From a checkpoint of a small transformer trained on Wikipedia: 25 layers, attention and MLP in parallel.
Each number is 500 + 40 x the weight over its row's rms, rounded and kept within 0 to 999. Layers, rows and columns count from 0. Numbers have three digits each. The size before them is the row's rms in percent of the matrix's.

# layer 21 MLP down (transposed), 512x128, rms 0.127, rows 476-511, columns 0-127
097:548444461487455498534446457454494552509491475490565504558504489542543478490510514500534481559515520529514537507472480455512417611462525507544445466558444472414455559450489497609535540468473505430552503464492484558470503534502496449523532483554456488535550512470541565470558526510536487435515420440509470446470483505497449466468541497581550510502479553487493501452494497532506558516420
103:567511539534543539498529545457481467461517451542490469475539411494562418577534433480482446460540496461491472582503561456539488458509461510539436512534594482583480496515490505520482485555536489520536480410513427518542476528526485474478473512408553529544462462483534487467490520443537557531503504499456525461468496528425442506506495492498485577517474580534497569531528449491534471489469
092:539502588523479523471429540529532470493477486472546521510580455565524527541518476485444528487507496512537525454512547517510507468544493528469504445516507447424489476575555511493470504464519493505476567508499499558535507476541469450444487455512566452548413593514528502557463458495489470482473538530449496522482520428556421362552489491510442464460544489539496487440454463532524532501434
099:609500496488531510470496553494495467505463484487466537429535493446488519540500507498512462503500435542516575547439405477474539480507523581452473451474473468574515540570386514539484529557499519503518479431489475538435491484464537532529455478508548479573471479468476524567408484523524567459509486496543462506469452492540558521508409510533558487463492555529520536500549497456492550462516
108:481595478472455555526558517544533487502482454489447507583489462540477520499490573473541525455467521448555516493404490480446492512546529427531520550501576440452559454466566504462406469433467510472439495458579466453460522531493497486519515559507479563507503537474517489510486464459489479523562389489536509534492504518531490528517502544553466429490477505533540541478512433550518482546516
104:435544465476505532530449503579470460558465476503529494475434549551489514464411504531548462503558458470405431506513507467511500481535494541505574456550484516509551491511489438514475539525470476515480474582473550552448500453471504535510495509424496480442558442438487540536511586533520525487465583425517491491517533516619499482449579483527492514520492448517479460465472549516465505517469
090:507481501481506531523460501505627536510496441510530447516517493450522462467475501511492590541508455472520428500484487490433488469504487432530468480514469452424469539498527487508499568493526395518529485505466514521547542514544524480489546486513548454474486414467458509593466532543582473440474464497522536475508550598539498428513559502541418533473534496519499488454451512519518531424575
101:518518539516399473548465473488497487502522473509458475523534552501526514525496499511527493513488516499517573519433479489495509477500460517530516588564503541553513532467531465573523532504531522527518501483461500458448432487491492401494503471445425475571487517464562493414551573444520527508405447496471467470571511426502524494603566545524474542546517509460449504448472453566437516458471
091:476483486523537427505514588519517499510520459497486474449540556471465483502501536470507559540453476523492507483487467552407550524494520548468452481494459516326507497474435557593470519497467548473511528499593518435535527446487485441503525499569498471521455521449501516614390503504532456540487528544477544486504492532460513541455537501511470490522489469470536499528483535461503480515496
106:473476530488574560570498495464526502447529468460431508541563589532486474496517534547481444489482529479498489491521465450455461504531524503457535525483476455513560540519439542520571508512486491432532496470515476554520517438401486521594468579494517480562492481470536494464516497508572487455486570441459504435525524533483492540595507495550499499509509521528504438526471479547400482438422
101:505582496533505528430480468517519509533541453440498460462496439471503480479487486488479450483525442474500451564576480554481513510529414478491511549508486416444486518501591505491538489518509520530512493431553510533505504495437558456511553528506484540523552542548546466504396499492519461530502557477463459518573495492544494497503450485516511532433464514521519461502502644511452396469558
105:523451434574516531448462496550507614507483519583511482544506501459497476480505574532496496557554544538533525506425451512475479549501545508548467517540485458528435482473467538556530533494467487527481499431512519464502492425537488452565544449546510485471502502458466446503455542537480541523429511537477426528520416520463458504442437505457541473462576411521444523502477521537559493497481
095:513494486445464483493488596473520526531495509511516414564513451508463458526511505549489451552498447514475482572543577437574499512565460542441460536435461520518463526561527448520517463498448501585465480491436493525489433426513514521497472507506558517477496505479449465537458452504542414461504454553460496578541505485467454490520544504503497498473400519563503498520538559534493520578547
099:475481500569503552541436514527452469473480525488411526450444464546441552419466455459520589527539515494492520558515462526460512493465494452467515589533521514469507544518434550460494465553552528442517520454490491523495460427526509532457430513570459592532481508521471554457452530521548535465489512487568493504475440510533495496508419477501472524503540475502435544542450545428514525554470
098:503452513542485504397505518465529456496533492414546513480513499564518528428512570469557516513416474493556457509482485542509550426475469454408535541479508566467450539482473511470479446455462504449475526509451527582504535576453531451524504544451520553490487531544504489457474503489462549525531485610493471569456553547431540472493476473581503486513526568522534485524463482475507482518513
098:519507536436488503481540509505492543565508557463496509481595509538532507496506565477469465501448421461519512405435488494462535522467482505394523488498479475555512547445469580515475452435481487584486543465516505472430491436482464523487530517574454565543491497568517510459530454487545495539506506501544518525458475501438532589526413494530489459509473451509614532514515493488477502536538
099:514499550458521490468543478488563522503468478478545499481526515495524480554460574531485487476500516482503478427527575516420588546494485523421491489529518520502510512479449420491542523506518420561533567506527454540559506582459493497437501504511476523490431496466475542490489515463514477513535466559459500525478467583517497481506472497576424448554517467407423527439427498581464531455450
101:456519424433468511468518434518558348444492509524463524505488467432507485517476527471608510539551524472481508469563474469549451485553518546460602508448497499470509531565467527493469481495475476536485467521438565524497454540516538475493500500527526476554443506502516517488513528554498442498499444452506495540482460516510480553433443419514529495473508562560482458545459515533516556523561
115:466464515486497459462505456412492512503540485500521491513453512498491567459522500487500482520478536498406516554462492416549490524470560521473508533555477502740514508464500488484531510510471480490470521529528479454482506490429495500451479552482501540531509517558527463479491520481475514495508472520510513540496423472526499495536515519485506551424501466485599579544463504469477516587479
095:516515432480555492483512491495536480564523482565465597495471554430508529523530460458522479557618453530549477574481514466493491471503511498532553506474454558544500439482495502567610532489451503510460510500464518473500527453484528475505452533465474477432518477503524551508437510494499528443482471505558487528527470468405505577439456576582470459504544431527477468491513467490439463495498
092:538435477552516488448427568555520561567484500518516573502503471609512523465515485524482524526600444464472470521528474448470483493514528570473490521469551429373466497458515549520512426478545505484548507476563517503458538621464530458517493510506539412450502510471536480494478500525530478496545517488494526508550462536480470488471536475480452543532424496495475474439501454468502473500509
113:405471474496530523522506523451507565529485465535460480498468539481504515508514502508498464449475499473515542514502507445480514417464497427522423540492496596569458458589524450461486518527502492490551579474487496423519565511514437496497524495516479518450515513515466558541520490520458541541509562495480535490454470507484580503514528537532472464474490496612468546489571569414415414497472
101:556531447537409478453455536534588568499488435488485503512580449490524518461473537526448574549513520585579556471480512487521504488542570504501433499456514529466508467486480491509537547497481458462450506426465455427486502512526525435512532463505487531471544500497490545493477520534496447446489536495494517442456439545431494488642471553518471490538486528519500461543519470446471475483542
084:522481409440521497549532491603507512510480476481578450462455506531541483503560487533467509532416505497541517488528509545495534457522493455491491424481550471457508484508457533453514475469453473488524496537454557500465433483487516606547499508479550419467517549474494462521522493496534525542473563537510519423589417511480497572441526458502573547451472516484520503420534550524468486570504
125:501507467486476535513526479494489531453494508467491486471537480485586505421550550466589575499488465486483550479461495536485471562530512551545544504518484450474432608472518519424433430494470453476468560518486466508493437442503467452504509453466464496471465541507440525526543506481600502574443472471491525476539517438474576563495418446535521502535453527536544525562550518506551500495497
095:510468570512467484510530522493579478468440533540492511518535489513527499477464472463553468488503487531493518494490526493543479453494458535589510492498481475349480565566575488474547506499476552462512553457497444516450495505524480523468512504548471489620564496467449486496545517534431502508527451444540483480499497478505540497517503453548434483455523410437492587557426506449525512441531
096:476480552448500538435499479515512522494424484515550432465454498408472510524455548487470533556545572495540523475509516516488578506564472455506479551438502465509507550547518499491522453469465525476477506420547528498464369514543496494480404474494466534470576591542505514503449474476504499484548441484492440527503602503524539427543495484491435473521491543539513503484535529536541503507548
100:456428492528397468476465569517474451434512484504528510463475473489470529531463438397548523468502466509500514512507519539434529488540470563481536465567575565558489507552440515507429495600534527470510498514526610478482469483517456509475534535542439477507440456472531479494582527505433541489556473492506444529527471520432562537564553542519504493500490506507479517527466474502520519448491
091:537424477523477481505428532418486466524502474483506531489474464606502529507501525445527447514476512483485534495566480501481462536551565469499521526494569512357522495444466486521421532499516507444547517526513550486484491502541526470531549524449488466518517487490526556460553545505582489487506489420486414519368525507558459565463522451507533500535539549488451499484509516499515507510430
103:505515520419431544480595490468483491452467453507519481504512561488525477530547557486453452513463542511522492544496477518419490482515567540470465541475520427508473531538538502536494509537433533469525509549506453480539515523448485509490448538489531518531440545507442436492468467541481506468497446476509558413560512580474482522536507443545606450534496510409512560437494495539496608489496
118:513546536481439507466496445444526557548553519513438516512488480464492500515520541477548539533453460514482557512408507563644582461526523460510456505500486541535545405514469506427457521507552522500580481508569505469460518470490438433515491479443483446531469572508491516510498490501511531432494474508497449520444512489552531516502530487536500524485419457487533484504454492486429555571457
095:484438526587512510489495497527518462477520534506493466443474459488474489503493488491495446521493531484470494567524515460440470533508504546553492586541495465345483495522525503507424481471555535452485467515451554563517515542580486483496508529570504496494484479472537518440466484559473546471542483503507426569453442514476433587533480455531551435560562518523438486563455506469540482468465
109:546512474517503545499503500451463513532455504491458440493454515509497490472538475535501539452495534459520559501487406496468561501442542437478511557527495526670495497426556507464542531411470486513520525487508512511508505505493471519474466490491503531482489520578488547499504555487476549540460494425570515514457425457454462441433541506507602506505519499514608456467571490473529513490514
096:441462498505563543465453450603541450518420445513492505457538489565583465457492500583503455453586488438527434529533428473534506512562542468540506486579490435430444472518485502533522517455520499518556481533465487511483557502490487466568504530501518620487540441530564484494474527479497510505499538481519548504483494538471432457489474487557464541498497460538474498514498440506457514461520
099:509527573509463481467514500516566527549487507421485446550500506486544540481449468471456458519530495477548416418469528500512535490513513498564470499441569496396537477545529469489486508493490519507593523523550482498550525538511493587524494486500546461491471535488465475506491424421493523555482479493516493569508549456463464387521544541445520543518483544493474540549491404505426548553503
096:554489521532483482504534512476543525595547504517488550487524467525484444510569482488448510452492488556504539496543524526528526424536545561504503486561462504410497452497380430492534518501482491460450451502531430510503546497415425455512498487446487468415509442493476487501521499494526484488537483529456532430481475556498499569550477466553514514536581530502436519592489562429494514499471
# layer 21 MLP up, 512x128, rms 0.123, rows 477-511, columns 0-127
106:479571509509530543515539510515467516468565493508521476552505513453472523498486416572455567489428520453468565487543480483502480471440530502465466486540521501521427492528471495525447570508483459547478429464550454507491535469440572513519526472548456517459477589500473531466532432516503583525411492568522467586491489437471521541465492507435510527420534515419490465436532546463508497493510
098:500510473449521464561573582458522433483534475502444477501486504508551467470489477467461472478511546487525532473432452558485527527509542445497555533551587535512490544517447514545525482490597547514453517487470528455518594480401487476461517556508453478426518490504550513419441543534419513554575528523523490517485449514446472470515470468497472483432457517496532432532502503482542500498569
099:464459486506463453550556512497532493492471444406488484470417531533449499520527535487462497540413468507469556517489520546480487561522634467488539473503533519552542415571489514516522530411493462457478481540469569502527432489479535509462557499475572478441450497475512512461513485451477427463483505500552506538553476491478438490509593464487502538482520517520591507473532529451513467468522
104:435537411504483481479527524438473551575501512463500484536461566513534463529518494504451484512477471524490537517494487515538497514422497476512489491446476532530479507536517579502511483509439494499514492465516549478533517517497479513496515485462481554474492549458526489495508474494481445540428490520587549587523427440464490402472534487378388470443530517493619531498560436490502449525533
102:490485499469430477461516555495487533482554509537580457505498553402501474474517570576454456491458528578476497481440509510502515560464518396536479542522470445516447473502485535560484496558506524508435504540520460500558408512538508573484499439568544467512463499506485505527541489456503443524438496539549457525468474474501523536523546500473522482420444490471556551471446483432505544479571
096:456503506529565496517569504468485451531524527503577495545532533541459556563512444535456492554529500571568443460478527492534484495487565507538442436516508490492485504522449490520478520523459464482502470420502431438452486487473485466486437488489487493508498540541561509482487476444392568572478583548483464449588454531520428542470539512490517524420480514483542474514538473463420517488453
098:540483465505511528560542514507459438489478534454480509521486475478488470528532551501528514468504539550408485478568583479482434610482523437525512499438484519533391513439475445512427452522588499507459433542542519513462492506506457455499476481534533453476488580524500498506509405479450533443524487439513525515507568473576452578543511522530494519475452511559523491539514481452499520475476
095:581445587482454546449459490476470567512425516488491506520430526468531501518492494530469511519535472475506519574578575439541445455490520440544515549529499560556487516447489469447573509462479457480499505478509521448577469449510537530509463507482515490566446495508474391470553537533488451484466523453501509544546490466507509514453454508508536463436454573576528479473475499482489454541571
104:501549540510504442545503525503459493514513582483444465530533494477457464462514545468549490634484477512458584451511461562497425562431572545504471545518507478545521483499383494479499457481441530509500502407502536489494500452529517480465511429518511517431472487480519472491547514478467510530465532464522529566523429486583492506495509511455457494503398538461551542545492522448534517483493
105:486517497502559475569540549502436454498546488491574564527483562486493437479523545502521546512511519427464511523480437538540521469422495438506530430461478498550586541451459549554495496500528419517474450478515467500457565545612470472521515482512527530507494481485451504448515502503463576530459403457481546442475546470473462462457532456566481482508504456437491462522528484445540505460492
106:470446557420427481515566493481459485510545545496515548453505506522477560491541524471513431487408485515470481508513566538480476554470461447481534459447500515531598470525524462486447521528582451461457512491496527409502509570540571536514525509487476531511492482504548559509542511451477502467442474478563478526618519412515452517429552535457481481508463518536534502503507508490478425470497
098:480480472483523514490574521489419486513560519479470461524500555483416450457508469493436466506543549443468505516464532541534551522464557438532446513546538535513434410529446520498489559563488494442582510540516468553444556506486557491473448565501479423514520495552582528488469510528486518532497463459470504527529517471464476490473546500441537487495520602443533490501510565417473460489454
100:508592479497537466497521512473496540579474467554504522440504532478567450532570545535533526434481545462488559453507539457499508598507507469519453496457441503518494503431460532483521513505401455477513527497557499551466539504564512500527529537450478454519461511512509484429481547507507512559399521533527462552477447507459397496480540482439539527427483478478523488500526475436467406516488
099:514479455475546511480452498531480512509543496497440454525426523482510530491493489508528515484629534505478479554500602438474504545495549515517441467463447515532420472509515501542448543451455474499430470421557492542475534518442452567486475451545509469489479482531524486606558467424530505490533480554537488516519479488449487582538476564439475469451468462436543544519552529503536478505506
099:570484484472502470472559500527501460535606464455563510489508485533537438460491544522526523520543544472515519441506504466466483483472491432505532544443560479547509483487431477570470537475452518470414558444539443419438481604469500517496440435499512430486528527534518473465551485550497530537512431546483483514527479533500417424509531527467507528468502502545534512460526469539497406509528
101:571485481530525535535496449508445410532505557482512410525480531505425476511507539408558481548524587537473507515544548479443513478481478525514488447486513488521498561533508531564441490538441454453519497440493539450564496464503584497477495477534497479528486546533515550472564450436543495485457548499564526549480444499528482423479450510541486451444480539471528495528506507414589491472496
100:523528483509483503542547481503459464488560456477497515487423465447503447463498466473534458581446451455544485476487517480532476534502527514531471464444502514529537537497427510519473473467462532525457467456495480489528502531559501487404549455501529508594479537525517514498455383513516537562427517630580524534476474458509469565434516454544428530464465467497511572491491486544539550502488
104:522553523515493519544464485556425495534562520397487409527521504512455483558543458536482471525474510476475500492461499467492520546502521546528555517535495557462480582563517560444517461576513460503482404392509497501509484462517498549516506501520479508507520548544488503488533509367474516506442456521511448533581476470495455471507492539465477479412553539496525442500505568456552478516490
095:469507557582477496441526516504493516483545518455526416565527455496568433514470549491553421569392533473525489462497511490460490518496516532439490525501497499566403540492560472513496495473562482525477454442515544431501536540551501434465470461478529459520471491542460469515515462481493512613457532498469454520481521528549440508464481522460579500494488519436551489513508512452512580486456
098:498586548462503488512512477460464492483594512559470383496450582541445520550535528470487464473397524524471468508524512513523503577508475536586518466457470521524456486448516477461486582494418531578439446447515470487513524460533512457443543548526534467514482478520518448518527479447509509490457525492515515485497512491447502518508495536498532458454556523471463529545523567538464526409448
107:465498484453463457533511528458465490523482505464633493462465497545460480568491601487481445533537493497514516542486548504464484487516486491582513525512534534528479485462407506519502474423535493484434453527506589497520536473455474528513512476457459524466505582536521527409459403508572541544520519533582523552464436504517542470442509459498445450523476545498507436534537492466489485479473
104:471478477583527543474452525467559472503457514470431492569537530519545535521541493534480452472509498469484522470471481479456521545421479433532471507542486606520498539513458585555488459535504429542512422454498532498452512567497475575494484506552536518452460541486548413496576572468442518509490516521553417462559501458498489507395538494499521481491488524516485489528494441540536476469527
088:540517559563505559438452503502457472478504509496484458534500481507440568500469543474543504493498551438481485491510528521463430501457553497508476480418427484522500501567518527483453566507466530570502517470525473540506479540446569425428485546517454546584462501523486567581555468517506543448501480489551423595446513425532510495554483469504409425511510459506501455500488525504470507507514
115:442461489482544480489509502506471535494515558516549517454462521563440457527502445461457545550470462464477439511557517499454507523463525482534542517530557594582430510460521561562450540471405463504458506481505548511525479527494531549525432457501498437498553585505450439504502516429493585492528533471447431488503514525492487419502530484539459481469517496516562431452530511444442493523523
097:536464511544510546478505442540470515519494537486472496476498509526551484470483487524485579490499521433496479444540524469505515623510464432508545470460485515537473481524444451502435468477514486567494399502520543474526484461547534464514482459439526529502426553499574475444394449514517573581474530507464506505456463451445461544522495469479535524524443577526549499457590523471535456505529
100:518557544434486423436527539464466484573524532443427469455516521555545440466513517517503547553458492407439553385476459503572482589485511446513492505522513503530486514544540514504516501490529499516510449511490513519524557504523537471483462461470497508463484506565530508473422484433500464544538453478449543464438460478564421519540542472505481550533455494535538449467487405480503518509512
101:556516488562516495546530480569516476574568510487444439527526494504487507475509488540525488538440545545511522475501436520506455460500436506502500425484526560502499500510509522503387531500435475541447417491425541469451457470507503541473563524535500494493518527513468493528500525410445554576549490620503482575457479519547475479451535528529466532465456459443553488514494478460514455442546
093:469524482538500545449597489550512457425543558508482459482487554410479505428497465500466578467524439541531523489443511514454506482460484510486519498501446439534450464572536539481602528536517480576456492476518465452520549509443523508480460487581520529463476500465461420561447439482425518529490473575529554464540458500525452475473476519493499520480440495516568494514510514498476489468569
101:483496538559520451544511500517473502565508591485482533473494466487550493528503396576449505424554540473519518492458478454512428504532503417500518477439519549559476528479453454493528580516501468573421476452547516506536513519509550541492565500476459514419458460568541502526543486489472455494443484576473466488478509452506513560483462510497511492455498500469533524473520551471577415568468
109:503522493551493480453494501489492504590487516467471484432414532528502401453553533515490521532576602422495577496539492519446446577448419540492539497473508436560507488510469515487507442473504496526460469447552564495494542551518528487504467509538572487537446511514480536469560471462533505552427540448501503498562514475438546473481549543443464503501458522443463505484476551525544509510532
097:535487556474507521480473487482418496559468463543487507411482557546503546562583516501519561516543430527472484477538510502557553491482492462498487469458512547561460569540468490446548511464523483536503539491443498453494553504495590514498472475445492429495489489537478458495550454500520434490417482446448486437584472490521495470469527530494405472484475571473511502431591532519427502496499
099:449498526483511490559536496497505449512465519433488517464457482513552465479508479460516518550415525527490571500482499540457511578491570528536523536515513550489503566445486446489466513430489397499481495450515488519424507486532487493459533484539501515632429520574458508480568512436495542468521499548511476543499503422577516543479547509473546450456488572527496505476505507496502468396571
101:549502535557446544543498477464505502511485578419555458524501516441514493561531492456489448472491481534416574447452557536445536522455554452497468417473567547506475584511522546518498491524522404497477470430529530474470512528500526536428485507491455474530484533481507515513413424559544600475499437519472478533502507531505546524493495476462493476529447555485566522509510463518547532498466
101:442473492443529476566531547513540455508485534494453487469437533510505507526469481476495537570560478467501474444423510442563430522414544445545529540550458529534545514499523506576491452487507458430559537530535456502552567489541487454476590476513509513535511490547512507495471475462412561474464454506559447520503455505505524486546521517544458494507454497527521430539526453490509529385543
101:421550513488496489499583515492541502477543539515497472468475521456532520474495538567520512540476511472485501390511505530450448489462452504495514480424583507514436415522580548495554497520568464488510504450513564523546501441498506491401507502521481483524501507531520422480489487510459482536529537533558467517543510548551471478572529521506361474499501496397526479439484484459543501538480